From a checkpoint of a small transformer trained on Wikipedia: 13 layers, biases on query, key and value.
Each number is 128 + 24 x the weight over its row's rms, rounded and kept within 0 to 255. Layers, rows and columns count from 0. The size above them is the row's rms in percent of the matrix's.

# layer 6 MLP up, 320x128, rms 0.258, rows 77-111, columns 64-127
size [103  98 104 100  98 106  94 107 101  85 101  93 102 120 108 100  98  92  92  94 105  97  95  89  96 103 114 109  85  82  93 103  94 100  93]
[[ 93 142  94  91 156 101 155 180  80 148 134 107 134  62 120 166 189 103 140 148 123 118 113 112 108 101 178 130 149 130 121 123 146 102 168  99 107 127 117 167  99 129 101 165 115 145 134 120 148 143 157 148  99 153 109 141 128 134 163  90 113 144 128 122]
 [126  73 111  80  94 143 131 116 118 107 119 109 145 120  98 157 138 107 140 126 115 153 105 108 136 114 108 103 103 173 135 113 134 118 139 124 126 135 125 152 142  87 146 157 178 122 106  85 183 194  81 132 137 136 160 156 132 130 150 158 156 125 167 106]
 [128 105  74  90 148 123 102  94 152 140 130 116 123 144 135  99 146 115 135 101 123  98  93 122  90 136 127  81 161 148 165 111 147 120 143 116 110 144 122 102 138 131 129 104 120 105 146 122 109 139 133 139 104 179 143 127 145  85 134 128 125 139 130 148]
 [142 169 168 127 145 118 107  95 140 149 135 122 161 130 127 132 139 162  92 151 109 141 113 129 137  98 121 142  94 127  86  59 144 134 134 112  92 157 111 110 168 107 152 117 156 140  89 110 151  98 128 126 140 121 136  89 108 138 137 126 125  84 133 138]
 [128 107 127 123 152 127 135 130  69 124 100 139  91 142 140 117 138  85 107 110 121 164 119 164  97 103 158  84 125 118 115 141 134 135 174 175 112 119 136 112 127 115  79 160 105 139  98 138 154 130 108 100 134 133 145 106 124 161 147 124 142 124 128  94]
 [132 136 108 156 162 117 128 103 130 164 109 136 110 168 153 109 110 124 134 122 164 137 100 118 130 140 101  94 171 115 107 176 150 116 124 127 101 122 101 103 124 129 109 139 122  79 129 171 145 119 101 123 156 156 157 130  91 106 111 152 122 131  74  90]
 [107 103 119 152 177 127 140 139 105 128 117 158 132 146 112 113 132 166 157 127 137 146 129 127 152 117 136 136 130 143 161 110 138 108 119  76 139 121 128 152 178 125 125  84 128 172 146 136 147 130 167 127 110 155 112 128  97 141 129 108 148 106 124 116]
 [105 145 115 103 118 138 109 148  99  91 124 160 127 148 126  85 107 107  98 136 166 125 113 120 119 153 131 117 150 163 150 158 115 122  84  95 150 139 183 117 112 120 156 108 135 145 147 148 124 161 114 125 160 132 113 118  87 141 102  83 109 128  99 118]
 [184 129 114  90 116 113  87 158 106 146 162 103  98 143 150 176 154 100 166 116 101 113 110 121 160 111 100 114 154 136 149 149 145 120 122 136 122  91  93  91 150  81 149 133 110 121 122 116 107  88 149 128 153  95 114 113 122 136 125 128  86 129 102 156]
 [100 145 123 127 129 148 166 111 150 124 154 116 110 138 111 157 152 149 152 159 107 155 154 137 132 120 121 147 116 104 162  86 151  83 118 125 101 128 109 100 141 110 143 130 140 169 171 104 111 161 143  97 142 113 144 133 137  95 157 129 134 143 149 140]
 [134 100 143 131 159 150 105 125 103 137  73 155 107 164 119 104 135 126 129 152 113 129 146 143 128  95  99 120 144 148 189 128 143 132 104 145 129 142 102 116 115 168 151 119 130 122 116 134 122  96 115 135 136 128 125 107 166 122 107  90 128 212 124 123]
 [115 155 165 107 129 150 128 131 205 106 145 153 121 115 125 107 138 137 107 117 102 134 121 141 120 117 176 109  99 130 118 159 107  87 122 137 152  96 127 147  96  91  75 125  79 159 147 111 110 109 138 145 143 106  93 123 135 128 136 136 165 176 139  90]
 [123 116  92 165 117 143 127  87 109 119 186 185 102 154 129 138 155 151 113 129 109 160  86 164  88 113 125  78 131 107 129 115 124 170 130 130 127 114 102 141 151 101 135 127 142 127 103 127  99 112 149 150 160 114 136 137 133 138 158  99 105 149 102 103]
 [141 160 140 137 113 118 126 125 112 158  83 120 105 135 182 134 158 134 162 126 124 177 106 153 133 126 166 119 171 109 105 131 117  97  97 130 122 162 151 153 133 145 139 181 105 108 134 107 125 168 156 159 115  90 156 113 124 141 149 161 140 130 143 115]
 [135 116 157 157 105 133 102 175 148 119 155 179  95 148 161 152 146 137 153 131 131 113 122 141 111 135 122  89 139 111 143 136  93 144 195 140 134 170 172 144 113 152  99 125 132 110 117 137 140  82 114 129 123 129 135 123 119 154 153 133 148 193 100 139]
 [137 124 111 100 122 117 106 156 146 137  90 140  93 149  79 147 126 140 144 173 115 138 142 121 110 132 156 114 107 117 119 126 119  79 119 149 111 142 131 122 169  80 118 160 125 110 120 205 138  94 148 152 106 156 132  98 110 155 102 129 150 132 152 106]
 [ 97  89 142 103 111 127 123  75 108  97 126 109 125 134 149 106 134 159 144 114 133  90 128 126 121 117 143 137 111 125 160 114 175 112 114 122 149 157 108 119 183 116 118 177  93 124 111 125 162 139 177 127  92 152  77 154 118 138 126  98 101 105 170 140]
 [151 151 106 162 131 102 166 127 126 115 141 159 163 136 118 107 114 123 135  87 127 140 123 141 108 112 102 105 111 154 141 152 134 129 153 139  85 125 126 155 147 140 159 142 123 135 135 187 133 118 109 128 131 103 148 123 122 178 113 121 122 132 148 130]
 [146  97 137 125 118 105 136 120 154 129 120 145 166 114 117  78  97 123 109 124 158 126 103 118 127 148 133 142 126 100 176 172 131 109 148 159  89 108 140 106 139  99 140 142 138 120 202 201 167 108  95  83 117 128 122 183 119 126 138  93 175  99 111 144]
 [132 162  99 105 108 133 106  81 146 118 144 125 157 111 145 156 124 141  62  87 109 147 136 151  99 127  90 119 121 108 143 136 150 157 102 148 130 147 133 119 118 137 134 132 181 127 126 156 119 140 126 143 139 132 113 104 118 112 121 158 138  86 149 163]
 [113 102 133 151  93 126 120 122 197 128  98 126 109 128 118 131  53 129 132 149 144 148  79 154 124 192 138 132 156 155 104 148 112 138 130 124 146 162 160 149 124 137 160 125 145 130 194 139 134  88 154 109 171 157 122 116 105 121 126 121  90 117 121 140]
 [123 114 127 123 140 196 134 123 117 145 130 135 120 127 104 110 144 135 103 104 134 151 138 124 117 106 126 126 105 128 110  87 127 127 179 131 146 119 147 153 108  87 105 116  95 151 101 172 114 128 177  62 126 121 123 131 142 129  96  92 177  88 141 161]
 [119 161 140 114 118 125 143 175 154 117 124 134 112 164 190 156 138 169 112 129 117 109 138 117 119 125 145  96 131  93 145 117 119  91 132 124  88 136 182 157 181 158 148 156 102 166 112  97  84 135 169 161 142 148 170 171 121 132  70 123  93 167  97 149]
 [106 146  69 157 151 113 110 113 130 123 121 141 118 148 122 101 172  96 121 106 144 125 130 123 136 158 137 114 145 128 152 132 139 110 133 150 129  57 166 114 129 145 185 131 137  97 118 133 176  95  92 163 127 131 159 114 119 108 144 102  80 126 114 181]
 [126 124 159 132 111 148 125 121 136 103 154 146 122 115 119 119  90 156 145  97 107 124 116 122 136 130 142 108 104 125 152 118 102  70 117 144 111 148 129 151 115 141 134 196 117 152 106 129  93 146 140 139 177 126 173 138  77  80 154 129 119 159 141 146]
 [116 107 142 109 111 118 129 155 126 132 131 119 124 109 141  97 157  95 152 147 160 122 148 127 101 131 118  79 108 106 183 104 156  69 115 112 117 165 138  98 102 156  96 130 126 159 110 113 134 118  88 127 136 179 123 117 158 114  75 142 150 125  78 142]
 [107 147 162  86 101 122 149 161 135 130 125 120 110 114 128 111 104 137 110 153 127  72 145 142 119 115 116 137 143 119 100 159 108 123 130 124 155 139 123 128 132  93 109 142  85 117 151 128  79  78  93 172 159 122  91 126  77 158 163 147 173 115 175 150]
 [110 120 139  93 104 141 173 119  83 115 114 163  92 123 177 174 141 102 132 139 128 100 115 105 127 118 125 138 118  90 133  97 122 161 122 143 135 124 101  95 117 143 177 117  95 108 122 140 116 106 162 118 148 148 158 149 117 106 127 159 108 124 144 178]
 [121 120 165 120 124 170 166 135 134 167 136 154 122 152 120 117 125 144 154 105 148 168 145 130 135 119 154 149 164 146 160 132 113 121 119 113 115 136 113 146 102 119 102 157 110 144 104  78  92 141 120 142 103 144 120  97 163 153 149 171 101 153 115 155]
 [156 110 115 108 143 120 111  96 101 139 145  63 122 130 159  80 119 148 136 136 133 106 148 139 162 132 135 121 165 124 107 148 103 104 112 148  91 119 107 139 155 137 109 121 119 136 136 124 130 141 138 145 154 123 144 140 147 132 159 124 184 136 103 158]
 [123 117 147 120 120  97  93 152 113 116 132 147 125 168 140 158  83 158 161 139 172 104 142  99 101 127 164  91 142 131 117 162 115 114 135  85 109 153 145  93 143 141 127  66 115 166 138 129 112 146 155 106 105 124 116 136 104 146 144 116 142 134 122 115]
 [162 112 115 134 109 150  87 120 147 112 166 129 130 133  87 141 107 131  84 116 131  96 131 151  92 104  97 136 142 135 120 150 106 177 110 137 155 140 144 127 129 123 123 105 159 135 150 105  93 155 196  66 140 119 142 106 127  98 147 119 134  87 119 108]
 [109 167 130 163 133 110 129 114 126  89 117 139 123 156 106  93 136 134 125 107 127 162 108 137 132 177 101 134 123 135 134 123 136 128 155 160 118  98 185  88 100 168 140 134 138 155 197 105 133 118 148  91 110 141  74  93 121  95 135 130 134 148 134 137]
 [160 144 149 113 111 159 175 140 144 138 134 130 165 104 122 142 155 137 127 162 145 175 140  94  92 163 137 146 104  91 105 134 165 114 135 122 143 136 114 164 129 135 122 115 152 150 101 134 123 112 127 121 116 126  79 126 125  98 104 101 102  65 116 115]
 [138 126 124 111 118 175 129 123 137 114 119 159 123 123 108 138 130 104 121 102 120 137 122 149  85  80 151  53 131  64 141 156 153 124  81  90 162 147 135 141 108 103 141 101 146 102  64 162 173 140 152 149 169  82 129 115  93  93 109 131 127 149 122 125]]
# layer 6 MLP down (transposed), 320x128, rms 0.272, rows 77-111, columns 64-127
size [101 103 106 101  98 105  96 109  99  85 104  98  92  89 113 102 103  97 102  91 108 101 101 100  96 100 106 111  93  94  91 108 113  91 107]
[[152  95 144 101 152 100 147 113 122 110 151 159 154 140 113 123 165 172 122 122 141 120 143  95 104 134 139 147 143 119 119 127 151 124 120  83 135 134 113 129 112  92 138 151 120  90 108  55 140  68 109 111 133 116 134  85 112 140 131  80 127 194 124  99]
 [182 101 116  73 167 122 105 161  90 133 124 138 129 135 122 117 171 130 153 134  80 104 139  84 139 104 100 112 122 122 133 114  91 143 132  95 165 122 135 148 163 146 126 131 124 127 114 155  94 104 119 176 156 130 135 129 134 135 133 138 143 117 125 118]
 [132 149 129 146 124 137  97 172 109  97 101  98  95 120 103 122 143 167 132 156 113 122  82  83 163 134  83 146  99 134  91 143 122 137 133 121 134  85 115 147  97 132 117  83 143 108 131 108  98 147 110 153 143 102 120 140 125 123  95 175  84  87 141 108]
 [153 105  87 127 179 152  97 105 125 161 135 127 142 121 105 150 156 132 167 121 149 160 109 138  98 123 130 140 107  95 117 108 138 150 109 146 157 106 162 113 123 123 106 134 108 153 143 140 110  81 163 157 107 166 118 124 127 116  93  80 107 118 170 144]
 [164 142 128 141 182  87 117 143 103 160 130 125 124 184 138 165 130 146 173 136 141 152 156  96 152 117 123 130 168 122 119 114 118 124 136 117 141 125 151 153 164 155 167 132 158 135 155 106 131 126 108 125 101 125 122 133  70 148 160 164 157 118 129 118]
 [136 147 125 129  95 130 131 141 147  81 152 147 114 140 111 131  76 143 143 109 132 101 159 143 126 171 123 128 192  79  91 156 113 157 125 131 104 126 121 171 142 102 155 129 113  95  92 122  98 131 111 101 156 136 135 145 138 115  82 115 142 113 121 143]
 [146 149  93 148 170 148 126 100 139 144 133 148 139 127 108 111 125 152 160 174 159 110 112  97 100 116 119 106 103 108 117  95 117 114 120 147 115 118 148 129  93 135 113 127 107 101 154 122 146 146 113  95 114 144 110 100 123 146 169 127 115 105 157  77]
 [120 142 123 108 155 140 120 148 119  98  98 136 140 122 156 131 130  99 133 150 129 117 134 125 162 155 154 109 142 155 171 122 145 161  96  95  96 117 131 142 114 145  87  85 129 142 142 112  99 110 112 143  94 127 149 102 118 127 142 147 113 168 104 131]
 [ 94 150 115 131 135  95 170 102 151 135 127 139 171 140 168 139  62 118  99 110 151 125 135  96 130  93  89 127 150 101 134 140 168 101 105 121 137 157 154 145 125 130  95 142 144 162 138 106 110  94 131 123 124 150 142 138  93 139  91 194 142 117 184 103]
 [154 108 144 113 124 102  80 139  95 130 127 106 143 121 132  91 152 119  89 112 109 134  78 121 108 148  99 100 115 108 101 130 132 149 170 140 168 118 117 162 140 119 126 160 152 119  85 117 144 136 116 152 100 142 133 110  76 182 130 105 150 104 116 119]
 [ 97 118 156 107 138 123 128 143 150 117 102 143 137 108 105 111 171 166 141 129  69  77 137 153 125  95 135 152 132 104 174 125 146 128 114  79  98 142 104 154  96 103 123 128 104 146  99 138 105 128 136 136 126 122 113 132 142 107  97 128 124 207 136 118]
 [140 148  83 134 152 118 136 115 132 136  79 109 138 162 134 115 110  83 135 148 135 148 175 104 117 149 130 170 131 174 125  77 129 135 145 141 149 100 146 131 142 153 128 151 147 102  93 151 168 148 104 117  97 156 139 126 126 148 120 144 159 120 147 175]
 [150 129 156  64 132 129 100 121 163 196 117  80 120 107 123 129 142 115 130 114 140 125 147 148 168 124 133 124 121 107 131 127 124 117 173 135 134 130 116 146  82 114 136 159  94 134 138 128 144 169 132 127 120 117 202 125 118 152 118 135 108 126  89 148]
 [ 93 160 107 126 152 146 115 151 140 100 135 106 118 144 168 130 144 123 116 105 156 104 146 179 156 144 166  82  79 112 121 152  72 153 148 148 115 107 113 143 109 121 156 153 153 103 120 142 125 119 123 110 101 103 163 115 114 103 110 130 148 103 108 153]
 [158 107 160 142 110 122 144 175 124 153 126 117 164 104 136 105 181 145  97 119 111 107 100 128 118  75  85 131 150 145 100 137 152 145 150 134 151  78 123 134 147 121  77  69 120 128 134 136  95 142 138 158 129 114 148 127 107 115 144 105 159 132 152 114]
 [138 171 106 120 103 135 150 114 125 160 111 143 150 151  98 163 148 165 177  97 150 129 102 123  99 130 174 135 126 157 131 149 114 117 108 128 103 124 137 131 139 109 131 139 155 113 102 117 166 115 174 138 108 140 111 118 126 131 122 171 131 158 146  98]
 [157 136 161 124 143 108 118 140 115 106 104 125 173 114 136 139 118 116 128 132  97 156 139 131 105  93 122 141 118 133  99 139 117 133 114 123 203 131 151 187 126 120  81 111 135  86 158 139 118 117 126 114 157 120  94 155 153 133 147 116 129 151 154 150]
 [143  75 180 141 117 143 166 106 109 101 144 155 119 128 137 141 114 133 110 154 135 125 103 145 122  99 138 129 159 140  88 158 123 119 104  98 126 128 100 113 116 103 120 160 108 100 114 165 140  97 170 150 126 150 170 150 156 116 160 104 153 114 109 149]
 [137 116 129 147 113 145 145 130 115 134 155 163 135 177 175  93 188 108 122 122 166  99 117 132  95 128 161 135 135 124 123 138 110  88 114 149  96 180 169 122 150 127 139 124 107 141 119 137  93 162 143 120 116 160 131 112  90 100 139 169 149 159 115  95]
 [146 105 154 122 119  87 119 115 115 151 117 135 125 183  86 152 108 161 194 141  91 128 100  81 122 156 132 172 136 122  98 106 117 142 141 118 133 116 183 142 124 114 139 146  90 141 140  86 140  70 146 143 133 146 100 145 102 138 138 112 112 143 125 129]
 [131 155 130 152  57 123 151 100 115 144 162 119 168 198 130 131  66 119 134 100 127 136 162 142  88 133 123 137 161 126 133 164 159 114 125 133 142 139 126 129 133 167 126 120 116 154 161 120 105 127 112 161 153 151 138 153 140 151 107 145 100 144 114 165]
 [120 118  93 132 169 148  96 164 119 108 157 126 138 179 164 147  91 127 106 113 149 139 111 119 145 145 133 135 160 170 138 148 166 160 116 163  96 139  88  97 145 147 126 139 120 166 128 132  99  94 155  87 126 149 144  90 101 107 156 112  95 127 139 106]
 [133 142 108 157 134 124 100 165 136 120 146 109 123 102 146 170 127 112 149 135 134  93 145 147  97 139  89 135  94 125 113 167 112 158 127 137 116 124 102 148 133 152 139 108  88 124 138 138 134 139 146 129 112 106 149 114 166 119  84 127 111 144 128 111]
 [149  73 143 120 143  94 103  99 168 105 135 131 147 158 123 112 153 130 117 148 120 157 133 149 123 161 140  99 105 148 132 124  98 131 150 134  87  69 103 110 133  98 127 164 164 119 140 154 143 147 138 140 129 153 129 104 116 104 123 175 121 156 157 126]
 [103 129 100 124 144 147 176 107  98 119 125 125 121  98 133 121 148  88 137  97 143 126 104 144 129 130 125 134 112  80 125  93 108 172  71 105 129 151 124 107 136 138 100 162 113 120 140 162 114 160 128 101 118 142  88 145 113 114 141 122 113 115  76 139]
 [136 100 100  91 180 122 147  93 139 112 163  85 100 155  88 104 110 145 157 144 131 107 141 128 146 152 105 153 115 135 135 127 107 126  86 146 103 133  61 152 136 115 167 126 143 108 159  94 122 134 164 124 104 122 154 112 103 104 106 116 125 155 117 118]
 [166  93 108 131 154 150 139 121 164 118 129 157  96 167 122 131 118 110 140 122 125 152 129 127 140 125  93 105 123 112 128  95 125  59 123 152 126 154 108 111  94 109 139 141  73 132 169 132 135 154 114  98 125 120 126 117 105 158  98 110  96 111 133 153]
 [134 163 110 171 128  90 128 137 113 124 117 164 157 119 124 105 101 123  86 168 118 137 107 148 111 125 116 159 131 121 166 105 116 146 122 147 123 139 155 161 173 136 125 156 140 173 125 187 116 170 187 114  97 130 190 148 100 114 130 142 155 106 143  93]
 [135  92 137  83  80 121 138 185 123 113 144 113 117 106 100 145 128 144 122 134 154 130 109 119  94 130 143 144 130 161  95 161 159  98  96 115 106 161 126 108 107 108  86 111 146 149  98 123 112 155 121 131 138 130 131  97 125 107  98 121 142  98 132 100]
 [148 137 161 142 146 141 106 143 133 141 158 140 145  99 176 157 129  73 158 114 112 128 138 137  83 111  97 115 112 135 162 150 133 150 150 111 160 100 114  68 122 158 142 113 118 148 100 143 123 123 116 149 113 138 158 137 117 141  97 153 180 113 123 128]
 [133 120 100 151 153 143 105 124  98 101 124 122 108 115 128 122 163 101 116 124 125 149 114 133 102 114 161 114 121 113 126 117 106 113 140 138  89 115 148 139 186 110 134 173  97 126  90 155 137 112 146 105 114 108  85 102 120  95 126  82 112 136 105 111]
 [172 116 100 125 128 141  96 135 144 115 126 137  98 186  92 159  99  92  98 112 152 114 126 133 135 135 139 132 152 123 118 167 135 159  94 161 118 129 128 141 125 115  81 144 157 106 156 118  67 115 120  95 135 133 160  96 173 123 134 140 128 110 143 160]
 [118 171 153 113 114 117  90 143 126 136 127 130 124 148 125 139 154 126 103  93 107 121 109 131 128 133 155 100 110 121 155 117  95 159 110 138 104  70 161 132 154 121 117 132 158 119 141 106 132 114 131 135  89 129  96  77 139  90 126  82 127 154 151 161]
 [ 93 170 115 140 139  97 131 172 159 155 120  96 140 170 132 101 132 125 107  90 117 148 116 147 139 131  96  98 126 144 139 129 126 152 129 134 115 110 118  96 126 109 130 117 146 120 142 134  95 125 126 111 137 131 125 107 126 146 169 125 135 168 121 154]
 [126 139 132 128 163 115  98 109 127 176 132 128 143 112 128 115 141 140 125  95  99 104 154 139 140  96 166 142 110 103 127 144 108 117  44 129 131 114 168 109 121 109 142 127 128 136 155  98 130 132 133 137 146  88 154  96 146  92 117 164 119 147 136 175]]
# layer 6 MLP gate, 320x128, rms 0.274, rows 78-112, columns 64-127
size [ 98 120  99 108 102  92 122 100  82  89  86  97 109 113  98 101  90 106  90 103  97 102  82  96 110 118  99  89  88  96 103  89  94 109 106]
[[111 136 130 129 121 149 142 118 109 124  87 141 125 153 114 102 139 131 109 133  76 134 140 127  90 103 168 106  92 141 141 110 136 111  99 129 173 159 135 102 134 145 119 149 133 152 120 168 103 127  97 142 124  99  71 151 158 114 124 107 133 128 124 121]
 [157 118 162  99  82 112 126 125 104 126 161 132 165 118 145 116 147 125 140 150 118 161 123 135 129 116 121 120 182  88 135 126 124 139 107 129 136 146 114 127 143  98 138 114 121 124 143 140  98  86 120 143 115 151 148 144 142 132  98 112 151 154 124 172]
 [129 132 133 111  97 128 118 119 131  95 148 141 137 102 149 159 132 146 106 126 111 126 121 112 154  93 122 153 136 173 122 151 129 142 149 120  61 128 122 132 170 155 143  98 120 167  52  77 126 130 110 137 167 125 108 109  81 160 149 151 116  98 104 115]
 [123 103 118 145 118 141  93 114 101 116 134 108 119 109 122 126 124 119  70 133 123 122 147 104 176  88 121 113  92 152 105 139 133 125 149 144 104 123 114 111 139 122 146 122 159 131 119 135  92 150 166 116 103 145 155 132 127 118  97 183 124 111 122 115]
 [ 90 127 125 101 164 114 116  99 160 155 127 132 113  97  63 160  96 126  87 112 162  95 155 103 119 147 180 107 132 134 127 123 124 124 149 204  70 145 144 145  92 137 132 153 132 118 146 142 126 136 116 137 106  88 142 112 123 102 152 143 111 113 116 176]
 [118 107  92 117 161 117 129 115 126 129 174 150 136 116 135 137 147 103 133 170 151 157 155 136 127 108 118 121  68 111 142 100 122 137 121  80 112 136  99  67 112  97 134 123  79  87 121 135 163 152 162 102 136 126 142 126 134 154 111 111 167 130 171 123]
 [136 143 125 118 109 124 154 123 126 110 109 145 106  80 129  98  98 163 132 119 159 113 153 126 100 106 116 145 140 143 100 140 135 113 150 132 151 102 102 135 127 111 162 162 119 114 147 147 133 120 121  87  97 140  91 121 148 170 170 149 132 129  95 152]
 [143 135 134  94 181 143  94 135 127 122 123 112 119 107 100 102 100 136 157 124  98 127 133 140  99 150 128 132  84 128  92  77  90 133 146 163 120 164 146 163 115 140 116  58 120 128 138 167  91 162  94 134 161 115 111 143 146 123 145  91 122 116 142 118]
 [ 69 161 120 143 121 109 165 134 190 146 144 134 154  99 123 123 144 102 154 188 124 130 157 112 118 120 112 173 108 136  91 106  78 135 114  89  92 127 121 134 111 135 133  97 103 132 112 133 128 104 131 137 165 113 138 149 141 104 142 107 113 100 132 137]
 [118 122 153 136 101 108 169 160 148 109 135 111 113 150 165 113 176 155 100 160 133 101 106 138 114  92 113 144 117  94 148 116 137 119  94 113 131 149 121 136  88 129 113 150 136 155 117 136 126  91 164 126 165 127 174 114 161 102 140 149 135 148 120 130]
 [101 116 136 121  85  90 141 148 160 131 124 131 132 134  69  89 149 176 145 159 131 116 181 118 117  97 162 116 122 138 133 130 143 116 143 115 143 147  87 109 143 111 134 103 108 149 119 124 113  97 113 162 123 110  95 138 111  93 112 101  97  86 133 158]
 [125 102 120 145 113 176 145 151 133 120 151 128 101 118 147 146 108  87 117 116 102 134 160 119 164  83 141 132  88 100 120 138 139 122  87 161 109  99 133 113 134 134 137 142  92  89 128 172 115 118  88 119 109 138 124 156 121 139 123 167  88 133 158 137]
 [122 125 192 123 136 127 154 103 125 176 127 118 144 111 135 140  97 109 134 165  78 120 155 108 122 124 130 162 139 103 163 105 142 135 121 113 154 144 106 119  94 164 129 101  76 177 102 152 152  84 134 118  98 144 114 154 140 129 133 141  87 164 111 131]
 [124 140  96  85 116 116  77 129 130 145 156 146 115  91 104 136 116  89 131 107 104  95 100 134  86 167 122 126 115  94  90 106 103 111 144 126 136 123 113  98  95 121  85 116 129 137  63 118 135 127  94 102 105 133 125 147 144 118 106 153 118 121 100 148]
 [162 139 112 138 119 136  93 140 109 138 142 127 146 144 134 157  81 155 126 113  91 128  55 108 108  87 107 156 147 117 112 122 133 139 105 175 163  94 112 102 113 170 135 118 147 125  74  89 134  83 113 118  88 153 109 142 187 132 158 148 147 123  85 109]
 [131 115 131 129 114  96 106 134  94 103 129 114 165 116 143 126 109 151 137  96 139 120 136  98 138 114 158 140  98 131 121 132  61 127 126 142 172 116 137 153 158 133 130 145  82 104 155 120  97 140 146 150  80 148 108 159 112 145 183  77  94 137 138 117]
 [137 152 113 122 139 114 136 131 170 145 120 135 174 106 127 136 108 157 139 134 132 129 165 131 104 155 133 186 127 147 114 126 158 147 147 116 116 201 158 173 121 154 132 158 158 134 138 111 152 123 139 150 160  65 164 165 117 147 142 128 170 119 140 129]
 [155 109 103 129 142 151 182 108 148 123 137 126 115 167 152  95 159 120  94 126 142 142 116 132  96 167 154 129 137  97  93 148 155  94 132 171 153 121 134 123 144 100  87 121 141 102 107  95 115 122 126 118 131 153  92 136 152  94 180  95 105 103 128 110]
 [160 144 124 123 114 143 122 143 109 127 100 103 129 108 156 127 148 102 117 156 130 113 115 145  90 137 102 148 128 159  96 151 154 159 114 130  98 140  74  91 111 114 102 147 157 112 132  92 115 162 126 110 126 165 138 134 110 100 116 112 112 109 106 116]
 [193 126 127 131  91  98  99  95  91 131 138 125 105  95  99  99 112 143 112 162 125 106 117  78 126 102 112 100 146 121 140 113 125 140 129 151 130 119 120 101 130 159 120 114 155 124 112 177 153  94 111  90  88 139 109 144 134 126 181 112 117 172 108 119]
 [109 158 125 133 119 132 122 124 127 146 133 132  84 114 127 112 156 104 189 133 102 145 145 148 114 117 155 104 106 119 133 134 127 117 132 128 157 124 103 135 123 119 140 121 100 131 137 163 131 149 102  92 106 131 152 151 127 119 125 101 163 165 138 127]
 [132  75 140 112 167 114 112  97 159  98 100 105 110 114 144 113 100 147 131 109 123  96 160 114 121  80 127 139 131 126 128 152 139 136 146 155 120 141 135 123  86 103  99 142 158 103  71 161 109 121 127 106 186 127 115 133 167 147  99 161 149 101  80 120]
 [122 147 142 135  82 115 149 113 133 127 173 146 135  99 105  88 138 149 158 110  98 100 112 144 127  89 169 123 128 111  90 147 136 115 128 152 132 161 137 131 107 110 126 101 116 130 111  76 147  94 138 111 102 133 151 156 100 106 155 151 126 140 129  93]
 [146 106 142 125 135 118 136 158 121 144 125 117 140 115 123 128 146 164 170 149  66  95  85 145 139 114  94 138 138 118 125 154 155 148 141 108 155 143 137 123 132 145 114 138 155 149 137 138 129  82 139  91 142 134 117 114 110 159 134 146 197  84 133  78]
 [129 174  75 131 141 159 139 155 163 133 110 168  83 152  92  53 159 146 132 102  68  79 138 146 121 113 121 127 166  93 149 176 115 161 141 152 111  90 126 124 145 122 124 117 121 147 162 130 112 153 129 102 146 119  89 126 139  94 124 132 125 145 165 140]
 [ 97 102 156  79  84 123 137  76 118  95 114 124 172 129 159 159  98  99 139 157 140 136 139 146  99 119 155 127  78 128 136 131 123 118 119 103 109 127 141 122 162 119 146 124 102 116 140 113 127  75  89 155 108 135 140 142 182  93 155 141 146 126  98 157]
 [148 133 152 158 145 137 108 108 110 128 108 167 128 109 142 140 116 144 143 128 120 143 113 128 135  79 162 132  94 122 107 110 141 115 150 173 159  91 102 111 142 134  82 121 155 172  89  98 142 133  95 108 134 116 125  85 132 181 155 105 111 159 192  91]
 [118 137 126 110  87 150 155 175 124 126 136 134 139 143 108 132 132 161 166 128 149  61 147 123 134 137 136 139 135 137  89 126 166 109 121 112 125 162 155 148  95 148 133 124 121 134  89 113 125 181  82 138 149 158 129 133 125 125 176  98 141  81 148 141]
 [124 140 129  88 126 177 131  85 138 158 105 100 142 120 171 121 159 112 177 128  98  89 142 149  98 144  95 139 128 159 201 173 103 143 121 180 114 120 139  86 113 134 149 130 116 148 134 139  97 107 133 146 127 124 157 114 146 127  93 139 172 119 104 124]
 [138 142 139  71 135 131 113 111 157 103  87 107 139 124  92 149  94 162 118 152 161 148 149  91 145 140  96 141 124 113 138 101 125 143 106 118 102 135 120 113  82 125  98 152 156 132 169 160 124 163 102 112 147 167 152 122  89 101  85 164 173 130 141 133]
 [125 120 115 116 133 135 102 102 120 137 186 187  90 167 130 113 130 130 123 119 108 145 111 199 111 127 129 106 122 168 120 132 105 167 179 172 134 132 111  68 146 142 115 144 176 136 113 105 150 101 112 129 139 145 156 153 144 136 138 109 123 116 141 100]
 [155  96 106  88 118 128 128 199 112 119  98 167 188  84 129 148 116  86 107 176 118 111 106 114 119 124  69 127 134 132  87  86 118 117 173 150 113 100 143 132 189  90 173 117 147 125 154 119 135 131 134  87 140  89 123 149  96  98 151 115 116 167  97  85]
 [ 84 154 134 123 136 116 121 108 174 136 113 125 124 147 143  99 149 125 105 136  92  61  99 136 134 109  96 160 128 147 164 103  84 155 144 146  99 149 119 144  90 118 168  78 106 123 156 123  66 126  85 131 176 116 154 103 122 104 126 148  95 138 104 143]
 [ 98 140 151 127 118 165 125 111 164 108 134 101 120 130 123 133 121 105  90 151 107  94 167 157 105 110 120 111 136  87 122 169 142 130 110 143 130  97 143 156 107  94 149 112 139 132 143  97  96 132 150 117 189  86 149 130 163 142 135 109 182 161 115  88]
 [119 123 103 120  97  94 120 149 121 126 159 109 165 101 135 139 134  97 153 150 129 145 161 149 162  96 129 130 119 106 160 133 108 120 157 117 121 119 121 146 108 160 166 121 129 151 143 163 141 103 121 123 105 121 110 177 136  91 111 110 128 149 103 127]]